config = dict(
    hidden_act='tanh_gelu',
    norm_place='pre',
    attn_scale=0.125,
    bias='all',
    parallel_block=False,
    optimizer='soap_variant',
    learning_rate=0.00391,
    beta1=0.95,
    beta2=0.98,
    batch_tokens=[32768, 65536, 98304],
    max_steps=2014,
)
Each number is 500 + 40 x the weight over its row's rms, rounded and kept within 0 to 999. Layers, rows and columns count from 0. Numbers have three digits each. The size before them is the row's rms in percent of the matrix's.

# down: layer 7 MLP down (transposed), 640x224, rms 0.1, rows 27-57, columns 0-223
# up: layer 7 MLP up, 640x224, rms 0.1, rows 28-58, columns 0-223
down27 100:440537520483475535508498565477490490582537478463437427477518496502471473452550514557522500520479523445468534406581535476543490449582485448499553536551472478448477547514571485513506455485476470535510505456497453453529489463478487489430518465584534485533476479482540552548535534535544435487571504533559528490593445494455433513553440516495515524486514463538539504545494482505509529509574497531574468526521546490467504528471434495521493522529548522509587510576490518484485488468473490509450490594536408520550489453480490452522471556539488482478481480503461465473442514462592556510609588495482491511496524482554573443463439527431501533484534514415479522556512495515485517428477
up28 094:519553541524501493514549501490507427484462528498473544533513506498496532464515483435431497545496523510441449593520534441500506482523614468526457518479437536454492508440445448416448472516437502524500455495530462524528431475488557481502518525455504472482589486542516500490491489461476511424531520504476564478515522477476453452417535497503455537569527553506473470522488571456402456511534485475479602503550530466439423530483471528494582480497519550492551605437532530496491467454486473563530447535540532568550503585481462530521478505504462517454493464522535448545446446531494485489520548575553453475500534523578530481443482496436477519528429493521460520445473458518556464505501
down28 106:548470519482500507455527507501492484454525483549538480487475465531499461495567421509491515456560585521523408461519428442489529545427478566458554520487507542523499452454471485486480542537515583543473521462505516451508510551436525473515480606491485598435517534501561439567440558470513501523465498476497521503450483543512461542463496514525481473545433509470444516530477482432603503533448491501502532603500479496479499464517463495522471475499510510476534621444512448508497546503545431504495492495471532456472479505532443476507475415468478400525532491487424519530497549540569454459499517447587523437481410468467488480538498511507529505571473494516488484554586539476519469471473
up29 101:514475465536513518531428459453575513482516527476430450426474508492429433537583471501532569532492558457546528475542514526532475482479470507434607520552584441466543553496476463546473483483445555546505472507465528505515476489479525444526517532432487547566492490467488506456485450513533460477509583522450581519520486540524403426530474507461519499509472530469443515506486460576509449475487517493398527522561529529472481491477504449470519486534553495496507483575511499527488567503487562433498475510549528541438487575537575526505528548458478564535469522546533482532577529438531515475500552495562536499469474541504511499569515516485436498464571392497537525537475434524476492488495
down29 104:548436564633550472531495520513555502461523469481539570451500527498474550453569455501526512518481511524620512526543431479503496549499514563535502502581393531481526526481454513557530559504499489439470493481556480461438547563470569500534491502507521412408414500503485529442491442484501516494535515428543502533573467450459492486463505517474467521566532471464477531502484451535463581445526477482501574473535530505486517474424526520530460537528488489527506478515591517461456501540505525545536434495526489489454490440531503525449529490496506542497517452517441444438470561585554484525563491453509488537554470510564405473465519493483486499494525505474537473492525449501515489505547
up30 135:516534494550515491538550471429539477509521592458455417562502528500464490527468494486548493449479511489466465525538485571456536458540563526502521555590581529532487507505465538441539482412540506502459589537521530551513514466447528519481568505509499460468493510587521534478552484491486496531488565485558525490559549491550512560530569505515552578481509539509463483499487411479487478470524455445576511519468535497521556516498489461539582468449469503461493576453426469494472490489532489514514499457496481481564508444469539586544421528500511516492574457516528585532521474439537493491535508546555486568468527498479573478492545512477584451581537528540525525490595507515507557505513
down30 108:478429499469510411511521471475516504494459544508527505510481512492428519518462500481430448473495537474539469510461510472552473548559537533535461513548511488476523454533414552500483484494526517540500543369448569569516473480417513508462490503501461456492422548481446536450522408482493487494479533407471450493500515454462478452484473453481525535452583556481452466550492475427414438417499443423507510455524511475487495508513492530558492501482444472473458489442554466457489486479550508485555392514514510493546463498490450524540447476575473504437501497473534522563581550527524524499486503490482411587454462465472483501481527564489565498490481502468424569524503499447484465521478
up31 101:405506523495475526433459493413409512563468452485491500505507454527477540561476502494536541570485591499496523502520547514458440554530509531470477543451482486509572485508448590438516505496496464470574587547564489434578514486506481628515572465458525477489495535517480464492455456508519479498480463493536457548535517512444450530488492480564539475565517501540510541430511441485437453443578483573491473519471508553454474465548494516529425532486496527504485501474473572493489480489440513453538489543461456566552512430525525468509473515563495510534530508501546538461475513570437517505453412471542517520545507544519521509514548488458406470522507521503513432430479493524529524487457
down31 105:492529498559515609549500484488564539492532527499499442469513454464453493532544491516518503525511480501550510575404519480513580491537499460575470602535447523527477464526599493503523485496453542495470427522473562443455468482472543387528520506512513481513522531461534501483571544482559531577519534423547484472463521549474540446483433449460450521483486440517500464500482493517482575468483455555463572498561496522441522465456422431496475479506534471562505597516538449541597482445513500503539525535540547520493517469477516456487503511510424527564509482427464438518534470443509481589469526498473468525503503502499409513519529545470488507525530491541500501508501475514440556455499
up32 089:502512493490505539518493555462484521427497471493495460489398584467474500492495533497556590477542474471470485491512548563543549464553497439436490465443507557479494461506421494563531541504496461460540569516529452443499487423593541470497512465548568542527476515484496473530472537504448532508554488519536524507552443447517548467530539533508498490618504579451470477457528548478517538539527582516494516470456435462492472540545514557508496484497530523515479462425480459435522457527457627469418426539457500547465502507462513519489467504558430454509466546545487444583525535454530496543519466560479510512504472430457458538518517540477471462558499505547466523547518492499545527527540
down32 086:547522512464459466537524485490525498464538458540461461478480474495518438534494482515449456536467471518488483481498536575516469434508468486533541530538541422483461541533480585517494483408470478508526487550492476504476522503543490501485510559486439556496476500529516485434528433513487489583449452561483499449456584527548550522500495456534539451494513584461518467582490484461474519462452467496471448568491507511463528483489468489488508491538455538498478525516607557414517480577503499530498506459467537514448456563376499439430486461478480511408529483511492560548502458590426568524464570499547509607461534475451504505524526520434506467461535528484441429526435466494458531499501
up33 100:506505600511510454498481527464574400513441484462511572489515545590552529423493460497491523529490479501526478530538501448466516454466462530518489518521447587456587476496432516505487436555497494463494489503508504547532467447539413543536507544520460491482446503464545495491482516545603466527463558520512494525516551530514505514562491489500575543495626545504473436450450500473463488475389550472478518508502494482477405421492490539503442467482471478483485484488421529453463537458503495507554527537528557430497537468523497509472470525423533558508520545491475479424493461475460524519465422493475506496444420504534496542499520504548442483482512479470443483477587553491512462530553
down33 098:530509467471467537374418451478489516473522474496467509515559529455516472457542494492517529524469499552418519499540443467497493529566520420496542504527437489458404588432449527557521472545522428517539562440489518505535509533468512392482497496506533503532518491506464544496476463471465529532508517514422489451516435575530568494490458485482594487558490423531531503529436510516559479554442500516532514543455516495462493487474481474440529482542458543470488576452522499441543459555574443516492519516553558454500454464472551514403482506486492503488558489444460474522509466503584465566528509490513575549490477496455485498528545504483442451501514550445473438537500500480449462459470
up34 105:487411468458513503504519491531455488551504526514433415468485492551441516482496408557508573480518449521473500486390453549482503522517544512517450471460539497565566497468444517464530500531535426450496442457508519560531490438528512472500483473439429515518535542484511437494515514518524512597448505490549506456493456503575541457538498514509489586469497507609483456443532511533525591504511464449577426481479508512471534443509578476570499482478605450447522485426536468483471524468517436453515406557519447515519554524510559448470481502449486459493516458498516551487506484545490560460515510534529505516481556493534521438499539586516479488496563520505504432522474498509516510495485
down34 106:574480505533480403482464442499529506423493504438522453497427434470526497554443501514477541470502555502488501461479487445477425545531473425448500522458546526527486520489476538467481503461451526413458518496552468550514546550550588454431487461517396545521510534574522460483536450510482502510469502441517523528500541490509461523532557477449512522530532508518490505550548556394567546488514516494486519541512470411481550540492551490460493482413496491461466450500463519494507448507540518540465447473528450595480504461503488462502509435504510531482470504536501430507470465447560604482490496551429452539539501564475383511553510484442458499481512542520524440499522455498476497519441
up35 099:447523541484534475478477545499503514501493487504512619536467545447567561463419458466464543485459534533470558527547549497521477510540493486441532499494462506508509510541462383572560550480428527460474536504460417578534476500468573491505511443452550463483501553508553432507543483557504491498522494560479489516510552624501500513529517504490501481448520535438570461499516534553530441503530479509498534478515550558520462537473422488489542448541453518475501520404560407533450498511444493564515455456544541489538505531489498475526433518473449587554506488506541453410478527569497512552521492506523500494484540533533549492428467471448516542503481492477493492488454518494488466432564
down35 100:503474432493449525472522477511462481497500533542517482539378472567467514510496455534548579395523499522514444423503388531443491473503519487534507575502542409484492422524549540497501498550491551491515496482504467411499483435524460502515518476560528549456525472490472479540459511553503489460497504431505492491560504550511497520446453463479538475550468482563538545479439463494509565451510485531568505482472469458477515443468499525517474409539491513514579483544441487524608554520570508494453534507599579477472449466546496561534552521515546408485540460549499551509493525508550498518502525591461511526511439516549494456481505471494482516531479487496467423526543510489565532516512
up36 089:444498500497494459558463472443504492536500439458501560493507564527539515506532531491471518494524471491537509439560525505466579490456414578512485500429544493518485515505451503436523589513498505543500497438535518472501456503563524525549482434484499586539538520564431446505426493465532504525444490545522500529468448547493504546467492489509450453488556499515473512487505473410542499514470494442461495490539524418506509420437505569479469484469535508479581465508456557438525473456475491515542442470460478622439525524504466435554539460519511470491469510507519543434502473518475590484484467536477428497480558454524442503427515535514423578443456540552433472479540499510447499581486
down36 090:478506491515454463511500457504456488480433513447463452506495525549596482543509435547434543405508447516527547550488518495505489517420438458448445541541471513501486533467499534475551619487527490488484577522524588549455500480505565520563494492476509489471502491500451509482480514480465517552488418495466514456509476517538453497548473624535499544476520492533567472492594522493523464442514491513413454564481527476507470493510434510453490573447448489534501478591440545470455438503495503482562488482473564505505511519516566487487532552487540576458540536496607510522496487524477486490453505455529452561530506518487435497381478513500453478520495434470488451475499474474481447512452
up37 094:478479463488532472541491559485455437553534560443509534519479562499539455517456532452401444558587533570511492477533539476501442497503469513518524481550461523448446521576515564475522452484529510484544500469477561490488463469509425461514521488421496482461535499467411437440530497510516514501475540536440466508526525490478459507472558509523532512534571611516490602495508491589398490477483444495535509526458492547460559494453466549495498514462546548579483542517454487419439524479516460412521495489550501483536496534477493453492549536446504487461521434504497450573445522415499486478463447422532482469492522458478474477475526506524523535543479490564483520446518579537488533462524
down37 094:536445488520442459409497494489550504512495500526540448513507446470505471574504502493473489588486464480493515488472507432516468478511512468531533571455412561513519437503448546511466521436487455488466476448480452538556502519480511434525443512514466513486507492449498457443433507450424480500573521499547475539540485451514555519508509606506448535456510499445494474444526540541496500456464517463463490524514455519566457538479491508472541502541561480363549552489535435465488427461482490537485540501499508513512513415382490498449417508558475535444558484492424496594511477527453538520395526512510505557557550471488494448567514478526511489547507480436517520489445517508532479517473
up38 110:507475396559499510528538492511489446454480484468488497538405556509469418474551553517367473499511524562496493492525557477521534504548468438480485496481538477528473497435452475433497537535474462527508437525497525418525555530591493486470512486547515499548424540403550489551472451528512483535494480470473517486531432479527489464487519513487533503497510478482568461528571526576422498429557460554547486482483515463406539516583513554483495512530504564491565467522462537566533551520385529482493450423491528511495490497518497483490516468486433453493470511472518538552501463501515480550454448558527498507515583507447523537501459504570449489473484487469477548498507567520532565457505
down38 094:548477434507553477483463480444415550496550460463567488495535443443456472498552469475549452505509526501538498491518501452495485450486421469494540548524498502508491499444537505460462519494501461424528533500534441490514475551483587441522532548507483482476491512482485521460544560514521538489478458466545501470569472461537455586567526520466525518537460476584550502560486483509436456423507570544468511520437525438484415476424429511441512478484504465521562479501538525424511486548536490435527464470495526549547550567530503561462497472463528474507579521478489504529546533545578568564469490480563524542500520462529466516456456550459429520497624526527473551500562503503480563479497
up39 102:529419497491549468501528410499546417452504477483491566542501541474556495499474506437504485527505481516492563477519513548476546464533550522544450416553458502553458567552521474499519525416504504435472456463541496577476463530574524523486528534475524575452562537503526515481519552567479515482560404484504564481520490527501469477475501496578467566485489467507470522431461447465517465495506524568503444487394474520460510537491545532552470498411501567509500489503536582507495452499490536416439480569557492477549476462443449499503492543527484516576495505512506480451508477479454485578495476495507484477520503448483530497456439507471546576503516445497526511525487524456528577392566
down39 102:410486462533544526525468473563501564498421480525526529549523563512455457532486438455459480501509462535420464597515395529413523460465419432453510485553475422613519551525488490490475554515505513495545508453512524438450515477477470471476453430436465546481472430523517492554540519554495571529477418464483436514490521469530445475485479550524424437512447486539464504512463490485482462535487431559470538466535520498494461515496472491559449553471504514533443508466457535546511520481506502510481493472501485466530489486493539521524512519545494483560504499499427591459506549468569540515514460573478534458484522456513511504526556453435539550476501548442502546482464552459526561478549
up40 101:482473479481451554513495474504491545470517530593501442512535575568482506471503548419427515573539449503501488468450434499443507490463587506543458492553556475489502516550500554437480532493527444496477431496597462440536513479485551576543467455454489562541464481513579592463514503454528482561517491508494495456493541482476509552523579582514491471447481468493374549435536458495418512468510503549467514489515521511543467545481485502536535523430519522401435479514498462540511525501536451531505494502516514539446475456464494503501508509466519472486538496510506582574427466513459589419558522545491469515538498517506541512553528464536476443560481467515474494499511544490459531463497
down40 097:529513468452416445507450497457496504525582473468528515518513481469541548543480424550557548459573452501430515523520554491502494524448490494487483501512550453524426497479489460516560483492542514545521504477540537520522513551475397531437505536478451528483506435499531493529484504510453537498515561476537561445518512502497509470500508493474536485528511488522590433563455565502455507494521461465559530537536468491455522523565580510498497480609500507523512377470495525431562494547473536535463501478463433444604433517505538466485466548494497522467495513520519523587470539372497472534493490490524505474450538470480540542559498552518500524438535527464592522499472446518494514475397
up41 099:576480493517436498465511529478512518501590512531461512514481497451405514487457522493511527516601486485462485550478465498491435511500511539508501472573535532503431501515525480493570456537556490494496481465573466472526433494449454504522508497424515509477560451468478548507480443472507478470518622509510477504472490571509489519588527465546470567592490523483490553572547477446454573496538542465490505484510543469488543510507512425468554517518467498519497488452510541570527491469465460483583463493513519438519545518525474517493482472472610522516476460548470454521495543524442543584451566526422380562414542530524513527476470478471507483434550478521468541516423516535464522481467
down41 098:523450499520571544491491572468545483484537475412567480509497481475459505534502491552399465502558510536508511525457534544492498486564442561485458438474484486466526455450492474473537499492480531410519526561500542541432479509543527456514582489435480532519536505494491528482476502499509476511508555524459529449493484564451515432537511527546555527490502487451525450515465521578483426419472520508504550500462504503535521536463548510466521500542442519482563563506443463515460486565503479527485549526424545546436550469473502512522402445447510506544435524492382502455481510541529486483424574512464433503462537448568562474519470470523489449566443458505514424494527520497501470529602
up42 100:505503525558481459469506460448577443473493569485565498499473478468488533454501571504566509518446521516557477485541509512496474531553495518498404537477484439411432515460541496495526487464456468532545479418396469510464486508527511569536512461468526593552529528497520498491504454545524494492447550547429546439512476495551521493538530494521546525500555473451582492505489420479545495533502512475444496488456454523491543496451416520526540498513531480457531487475495509469424489504480470494509591543569567517441530495530483491598499602484537504518504482547541476464540454514469491562499474547550500491523479554560545522492411475472477503504450496602467457448470422475433545458505
down42 103:495533492491480466528535492513513488523499474456488535485498468383504559493529512575494519465537490511440542481527461502527505474398475441436503554583511419452529417530538442531457555536439446501539575509539489461522454439442490515475514529517567549495522420558533452566498623510476530548460561562469445483548523464523481541553569490596499524512559518466465465502546512450469471501522500552468527518447450477529533484467502424471440482455500502493533515478476564471505497521576496424510537529435503475477487530498482529598460528517449484573504510506483565517555468469511448496558545471552551524536486519461496503514487495458537481466502526531481570472511543557513490566481
up43 098:503534426495527476447547480521502470532541472473512485467526499571490594402487534415414465498456488576479509437447485481496460502517511496483573606576494517510549513484427523535566477575496536499533433541485519450501466520471525457516509511466518508480451498469521501539392418488539515388555543547512524509458516480458525490443504448502524500424550500500527526511488453583452477528492513484557529525558501513529592539525478469505446546530549477483554527525512459499484519524552512534510559418546467505538522547514499511468489452444503489517534477481485533598538431488474496569481489508480493490523484532518479505535502460420470504509529552438460492505553467493471610502567
down43 101:520565552474466456507533456550417453469498448505470442517511481542480505446429522490489495519576419475526526462485533489537553516545441493503473436436464505544476510527652531553506451491499500458475503502535484586507432496532501542551481495550508531446498510463510424492512480510432408528471495482471476452510439549418475473482533498536561475475537516399451559538509544519492541493460497464507520504438496468461436512496568529527532472523496444492497488467502480554440538459473534550467518525522517516494445411507526513529525510531474558472561533464486487539487483474585523490497529499515536487451478423447506517532555571493499588498492486408490486459459527534583424555494
up44 100:520499616482516476493499470514525474499557516480422521576465471508499489501480426497493488498429498521508468499421531562476522552506555578570443466523499499388464492454519481458516536524511534439468530526518500437436550480534465471522547560551548511569481542483430483478492471537477476495485523505550549522535567453534433515503503515445494448469486506545485514470596471482518507480532483492453585545487492521502408476445528539519496414401535522482440531495518565536506534444535473497527586476487544468559510510473474564568476531460446539518458545497502538448525506450424532473506456545532516482545597436476499426487494524421531480494436533534501513520498514523457536523489
down44 101:511502485538468541517465481561486583434487482548534521507548461496546479519456468487499530462465426490508449590459503511505552506476510516441525556581473612515543499467529467477527426506464517386499477491541536459532432490535512505473496615495494516528508570541524528545526423499539492466528525492498481532506541454442539499550492508453480484530414549497468462494605511475577414514532492500463503555514474531470506486482441529484499451446464492498407484502574485523486472492518459534499454513558561454559489515519483561457416479462428446483546511439483485540470535460513485519541462501546484496544490511562534515503525513493582440451487512552491501580484472561425455546510
up45 105:509493481543446547562492453447525510502539530556453498512462586478444513434570608497558440488484477411556532506511458500459559517498487520460503478530516479521501590476459540484510456479484495500543490508527493518485492596548463535506593457486537515504506455518465451508547600559507479568539517507509490424470496480543510468492467491547560483461472546482457534415381465503515523469510440595526499479555476544500477483478475469598496515530505540557509539535561507514525573461517454551531466524565479489511529508470559501488433456449444586558536614504483532501527550505531489498432497498483479506471458484486525518454526514508505572528467535493489507509535464425544506530489
down45 094:590534539484535447455466454473508503564484492451530424495516500544498444540445497477519538544475490543513473497464550471529469485453556490502495523488489480505499499461475467487521544562511444548492477484567477502473524476515507457533397532462467493520475463505497512425542527435508458562496514587521518511477494469440490457559531471561514547511464584513518503530617564474575543550531518545482493568479511481563522534509444607441539509495463448537528555533505507474464506518502567444526457521489464473513512436575464511507487448480490543482471422525492476577481455447428537455414508526462537460556525502501536456559450518539409486447532529484496585513462493474481594504545
up46 097:491533464500495520513508466476486485529554540507510429590530619450485552507518524587469460521528495449505483436463514447455495403419487488512481444486590516521502473445573426503501484552479546486526511507567473569432510491518497490494463520535536442549596512487450558544488503524473449455543522559507483474526464476443460503449543488486500510551409606494519545565472506546530500473556501490541559524529492525484484556533498471484481462470469553533459544476506520455487576485528405430490492455451502485449485503493476541534489475484487486473492527492616539476477472488536459455509546498554509518513524562428438518435571518535454468519513502451498485513528429510552546465486
down46 102:497540426481537524534535464542514531498512426502420504506530508509533536469496498577510499440456517502438493449489533543542588466486497459541536506549526489503528558476469485482414570467536457486452517428560471457456444584557479532531509456530519506470513547528532528468531522490491513545463478486404483462483469547519510457402496508568507515498561462557524514520535466500477514482479492545491549527509460474454474468507510591493521502580519500494509365574547522427463513502544484520530456536504556477552569502538561521513504524497462494501523546527590542462517545515417524478545550513545507489509438531475483485516457514497551553425553520432464475459522482469478588440414
up47 094:531551536567484488506545525449593478540495558481469487528497517430502553577523478542577475495485483534560518484516550433495608497474556487491545520445485461486534541498428467520481493504457508515426473480455418526461529562477491525512526538557515518492529440484473549473501538450526502552574498557488541548504490525498518467530490505498476504500487444567470505519518440527468499471490547512470500528481516593534406571479500476476493438503479533511426558438532509559503493492544487522524428596533468491527438498489513467451421467511564510503492488543542496537429537531565516579454526547562462392508499473519460588479569527456409459520481449477491491452457499473484548503493
down47 097:551501447499463482514567476561458542493481542561472491533482429439512581528503545531457576492510527574473481420526450508457470555404403503547450537539506482491535485567443437445522483515475474532545530438527422612507523545520481503523507504456494473466471514537513541513408569558551455484533510455465474503564491543526536499442454565440490477512491486441489503504513502473556473436498460492487583496459497416502496504489527503496531472521470495553507537545475493510455474457488505556484449561547518434463486496465511476514479451544523492538555536466500529563497491463587503528540552448466523465466425505513445457599508543495532472546563464525521490512482553538519510575502
up48 096:462461517504379450521490508539579527514464555524489461504387567520537491478510510475463400560525586519501532475481532543518480492498475493479499513541510454530494532522466514488521535398500445571521469468517508517509588485514408497503479524493471447550558477398532497502466449516452496567489585509527503540540502480516498501550557601425516530557517541401436484476509536443454505491483491500467494507545481507516446501478493454473542510497503604417522522508481482498550563429566486553450515502486479540513488454535510544487524533466542526589527513507484509494476530482529509523481560471483524477437510529447484426582545498488520503508533413519489527513468523454510478527423
down48 098:486473452489444473564472566514490491482553537527454506475476496510478532493542505472514512545521588485504563490568557478551535497552530473496541505448545479541449548507556523622524486490511543438484545568529452502414506534451486528573506553456467501521430498473532515451409494490457534523527564544514423574528428518530447455489494501474543469527492516566453518525451472475540530536415505470529489495495465421479495546523450424494493444426479556462502486508535467531518549546447536469536464458536535528511495506509500475533525567493517441515568470461501492403477524485513498482448511512477478470507543431512430491479462609459532507521513404522483506524424482518412501541524
up49 095:473445555498564458484590396515421499519466483475472500505479490519481465484466534463484467529448575521484529418511510455453433441567537492540509522506511461519491602475552488583525537500430516441472459478516508447485547578519493526515527516486478500418495519498506468486544473537530590527416528498479452517515539474448493597491515446490479460499540471589487507409512514499456510478475589455539469517548507487452496477511463586507516463462498474475423510482527534534444569470482499509421474587504514565461458479428453508616437576480502546483459503473493565517471470485531466472538457502495520518464506484432462517495471505498447509466493504468496487500477430533486474515475
down49 097:488591501557537553404496523471504457472467512503538553463504517529518469490492517524563490525541496567417539564488458456460522510540478468479568480473463441504476505472539607563539537464525414571474401507455464473463523510548505567539607502489426491580488497502601544526448505481467522515467559484478495488547476563538457413530519510481508492440483597494500475555480530510533515501531584523472472482547472519457546482438492586528478456561545506494531481539422468481489506477534530494564498456506508533564471546434562520437489528533543498485483531537465445505470519456504505529493579539500522502506491542476491420497576487503546466449511473506551520492481510493460515485500
up50 098:406462520541508512524497534484496506504582511423541528490528416485480566547517527547498541466448464503464523475495459482460487522509488526528524535516462418455498481402492566493424477477583472537556474466540522534494553520485509513572516506531433481518575503516472562510502430488422515454495438495499498564453513553467532467429512490414524548493481432504541509538493479461507516466459546524570522508553568579524504512549499452495520522480511599484444466439481494594396522538464474509508464477564477497437536449481504508435508525460474488526413500513496479562519523428501488533533451589507435542473485533437529528531447521544530563507489508470514433501485550479465495495482
down50 099:521522439493436520404594492446478523440501529445535443480592548505489470554585473485524455525450449520505429503565479477488560530406489441492456470499556492481515483467510531479565457515461514457501441513551513439557446474528501532508470464441474512588436503457442523479554510493457421501481478501535498490592480510554508523500534483417462515570461476436493499558487473481536478589511508492475452511546475494590541516535582509541475506524472451521549486568506438486498426530485538536475534526463492492514516506525566472574548463514498550468490508517512443441486506504520474475571439525512515538501486529512466547502523488512515462442445454452533488403454538500476551497460
up51 093:487552495485493514461524487482470465483577459501490466550541608445481495507548469473489520510479471526462451564483523563454452480467461497562503536456485564519489505478510478566526556474532528485466411450518497506495531480582545549486549474544499524486496516473424569553512451487492591486560440485559437533546508434530518455489459493568496547505488499540519548498525353475494507489501526550498521502547537470478545520471521484479531450483542435432526555516489590478440544483478541518502504508475571530498436571466482514475531520507492566518475529562477496490446498489521489568442452560518471577496468436484585542512479513444463526439450505461513562577498489437491428505442
down51 093:559469559495501468520448526503521493517561527518504458536533495516464463473516541500442484523501438415480479494446445551561553490426539490480428473536508514401461460534541461570584484558581463538534479601472448506550427494571484463515502492519472530497508431524472439518480491509443511461506535517519520449492507524445463486488461531383438544507532458515447541502485467426476518477512499519499510525468455497541476507513530481468506569537564428528461449467568552538569477498468559428488565490521522515535503470550551453507517460534487576401535487557451518554498449515491489531506521468531522508506532486476528455409532427492533466462532511566489545468510434530532486547498
up52 091:523532584527508521506399488530557455509590520477437531471386511492517493501515536523463455499598520537486465516499509499528497510461588485505432524529470581506505494423477493488528446484531501502502521534532412577464556545460485465488484411414492464491492492501506531469565468516521490459548550497528475533522479463500438537529515520452487470517506448557534539473497546459534482549526535499555512526523407498527379478499572448478522547467448469441450522473536474505510522521500535521494456556548517457500530532499542522513489383592481474484560488505453556509515506539526530504512590526476449528484533470493529471475531627487468511472506481538511456539486551490462514534559
down52 097:589533488493519559507551480480449481535494494488506470515546487474529483493506567571471553482512535430584487523429621555499502528563452537603531473483505499483458519505572489476558558486432494468516549545498528543478505511486481482454567506479496486577520532531510505492470478528440493544489469498503497589556526494513548476586519485545502557583507569475543473432478539539487516503400482561473514485468520498464480480489449498543531547477565491489535484510519525484532495532527516429548510518522463480526466478502525526599517577469481554493519438520431490495574543507595460524540490471553477556491525396568485514538492519503447480545469496462534461419553441563477477502507
up53 086:473452465482496515497471522476474419537467533535455548535395498472530460526451504483520511556537498480516460417542506473453476496561504429483577554524523572581550559460496487478533561540377526484618530505487452461486502465487523482541580469481556509449468494423506523559580536498481478421563556454504521475499501497495485429512480469528505459495488509419462425512533444520543446527530553413440501517462505505478608495477477555522501470497529573485560474525511478486512487448519481501482404533475540487484480531511495457471481460482525494478485483484478403489517468468508513479494478526510522509458487447437472543506483488510552521432546514508460440546451485421500463502452
down53 082:557501439414577433413431522530504528526455463477549501556550510510520474562501415452526501526526509454513487535526446479433515540508508521488556500460509575516452598588556474419495490482582496534516526511494582384502521430457549473541503505499543565513457401480472499533522469440494520504438475480546469466455473498568506520490499481463477460486505484389490435480563586441578492511437532511451476515467448506446547516460553483526568461517533534480504547489499493489530515512553493473511488488492475406483518484477458517478495531464504512480605479516495570513500475509521578496496479445511464520509516484513502526491565473496560531518470522493466480448501509535516489541537
up54 106:496537442455486524521461508477488538487553456479514543479404544527541494486558503549529446533475469497533505514499593529493514618496620470508523474511528516484524491469482552521501524488466449431525561477525504457412517427475530489539464487429436461540552455504557513549536603448484531511489499480511455484462523485538540487526571527490445430440498597440441562488465524445513450426512461509474445427464493518546492545447496461518452489453575506502531421485502538518538467562467516565456496476522464491509541530493523528519455536491529518511499559491530479498477434533485428458528466491507497529467491481441517527520552427435526545513500537449416564540516480471492471554531
down54 108:476520508447429515547446460453477505474523511467488559505506456456499499477563435500528476514498527553386503443442469465472460505477439528476483557508462517495496453526485519545504512532490454444546542482591444537529489538544496494587593516527503478471488426538522499483487490449435457490553436515531472534491515558541494519513512488537443514454497463444552502480580509501431503469574478512522508533445479389550488436618504499487489451478461543564522484543480520500549488510601505498483535492498436444516512493470491474548478487533482493480572431479455505474505431545480481412521537561529524521484461510543508494450502487553401456509490449492588459453478483521512523407509
up55 104:476513477516544458483484550412547534499538468475531472564475513524506511478518449474399498485489507494524507481535552499530533408486521451502490455456506436460529534551507492470529589456457505473546494490442481498499503512509442545457460479478516489528490530472555520535525515546452514501525489538503569466564496585448504493577540511451462492508456552557466486471514435533455446549487507551529540437534489467526452554475469445519519449483467548506513481427484454463544522464438492509478470457442542542487505471521552568530448430462430437532475571524479514535387474580518469480531492568423521510490461508546574453505462557480601530480498486468488476504541413580422484541497
down55 108:412527507456526510497438438534476518573434576506539461488476483554505553464524517474509547456462499508502507446534509448534474482463529464426489486544501400437479536510507516467545514500490481528443502543504501542505496575474456490539507501509553556533488493491413469553471578469449499469553539476499493552593547495535497501544533572551477502491509496459499602445520479522540495547462477467448468445519515453505421502441519572507511511512579518544517492451534478487552455535506477425503463495436540529537455534450537472467535481477496555478536458517560526438437521496474506524546429614495547474566511528517518492480472489448575583546464477513536512488456595529558463535521
up56 095:518533468473510473487473459496575463468535567536502460409486544475492526502516456488462522561534484542460532459528462485444463491433466553480494572520495548487471477503507523529523471480474549593439440465487464533490518509388527546489475462538470462387515501539464519517565469566552466451579506489467554434591485508496551521499523469510562555522530531471468486469513493543530560505494518457453488575515506489486465503587540500503437533434472488492491505474461508513516498536517517473473595507500507531437488481425531466491395447466438483567554533482495434469464491464454471432537543539482514495485492426523455446481541457474500537475533512545457632485513515466519491560473
down56 091:520439566484474479429409512453472571497510435463485493478571423546527541484507530472532506494495547493442571546477487528519499485548426490484487465511475478555511514542491500462495572480540484535558601550546461483549527499527531603514471471468475505484539399494538504490408486519499470510557512517494441519492563451506479597508475500445552468458581532505508492486556518484533478545534523502473556536431423436551585571487510456473521517488512494535470445405510477449468504494466438436534458433509566547480498545536465484541457496449523439553475470445465524514514437530437518499482471475520547481447515544495435493527520487518501521520568471466492437545550478530481507490497
up57 097:466528484460513492515536458419473460496439508445576465561502502500478530490442599521486514547447494530518559487467483567503511444474507524434508532512510432568453525568536443578550488526520501485454505468515452503423560491518513509532542562575503550470523483575461514496464426468514514472588452466470458480471510552595516479481474431512539498521454455427459528486511493470478414558543505496496432519528476515532495490517548474487488522516489468491489583365527448523534495453431502514510504493402496475476515469474436586543482517546589508515545546524521521545476505444507513496544545511566475498470509433505462445478450524535468518460481464537525533480467543561514519507451
down57 090:554529513538454507507528562487547493503458478472527492478525523471537455574510554437476526544465472513531470534485404488541449477458544471504478530520509480491499540489499502482507486520511472515544550476493546538585501491473439465521461463442532525500544513505491493604454552491461530539509554508522461480535509459465518495540527559435530482512575526524549459524570573477507473533491514451457516472517447495468422482495426551482546380450494528555531500494537451527500523498561421457495500532485502469526539499518454483432551563493487470425531493433475447497434427560505462518407429459479601591491554510526538492548568506533460474509473473437426449437479483528491456542557
up58 103:425577520494449499526471534474528495485512529501460519509449522502478541503567517511525559460547503442563493501454472503423487505579556498457509481531493429496530475488493510425572478536489454525516485525433438487529575584494494510485480486524509533437490470525546560496576444495566517520461508552474452575524492484501436503474547497461503456539474413528513467546536475550532586537512498455558503539471466534573556549549559464504471507482521529441503508461508464469529517504542521473521477561532456529523477533478445497560493554428469552496457528423553540551504519444561542421465472513523469535482537438458542552467513458462483465419442501416497464579562496542572520452492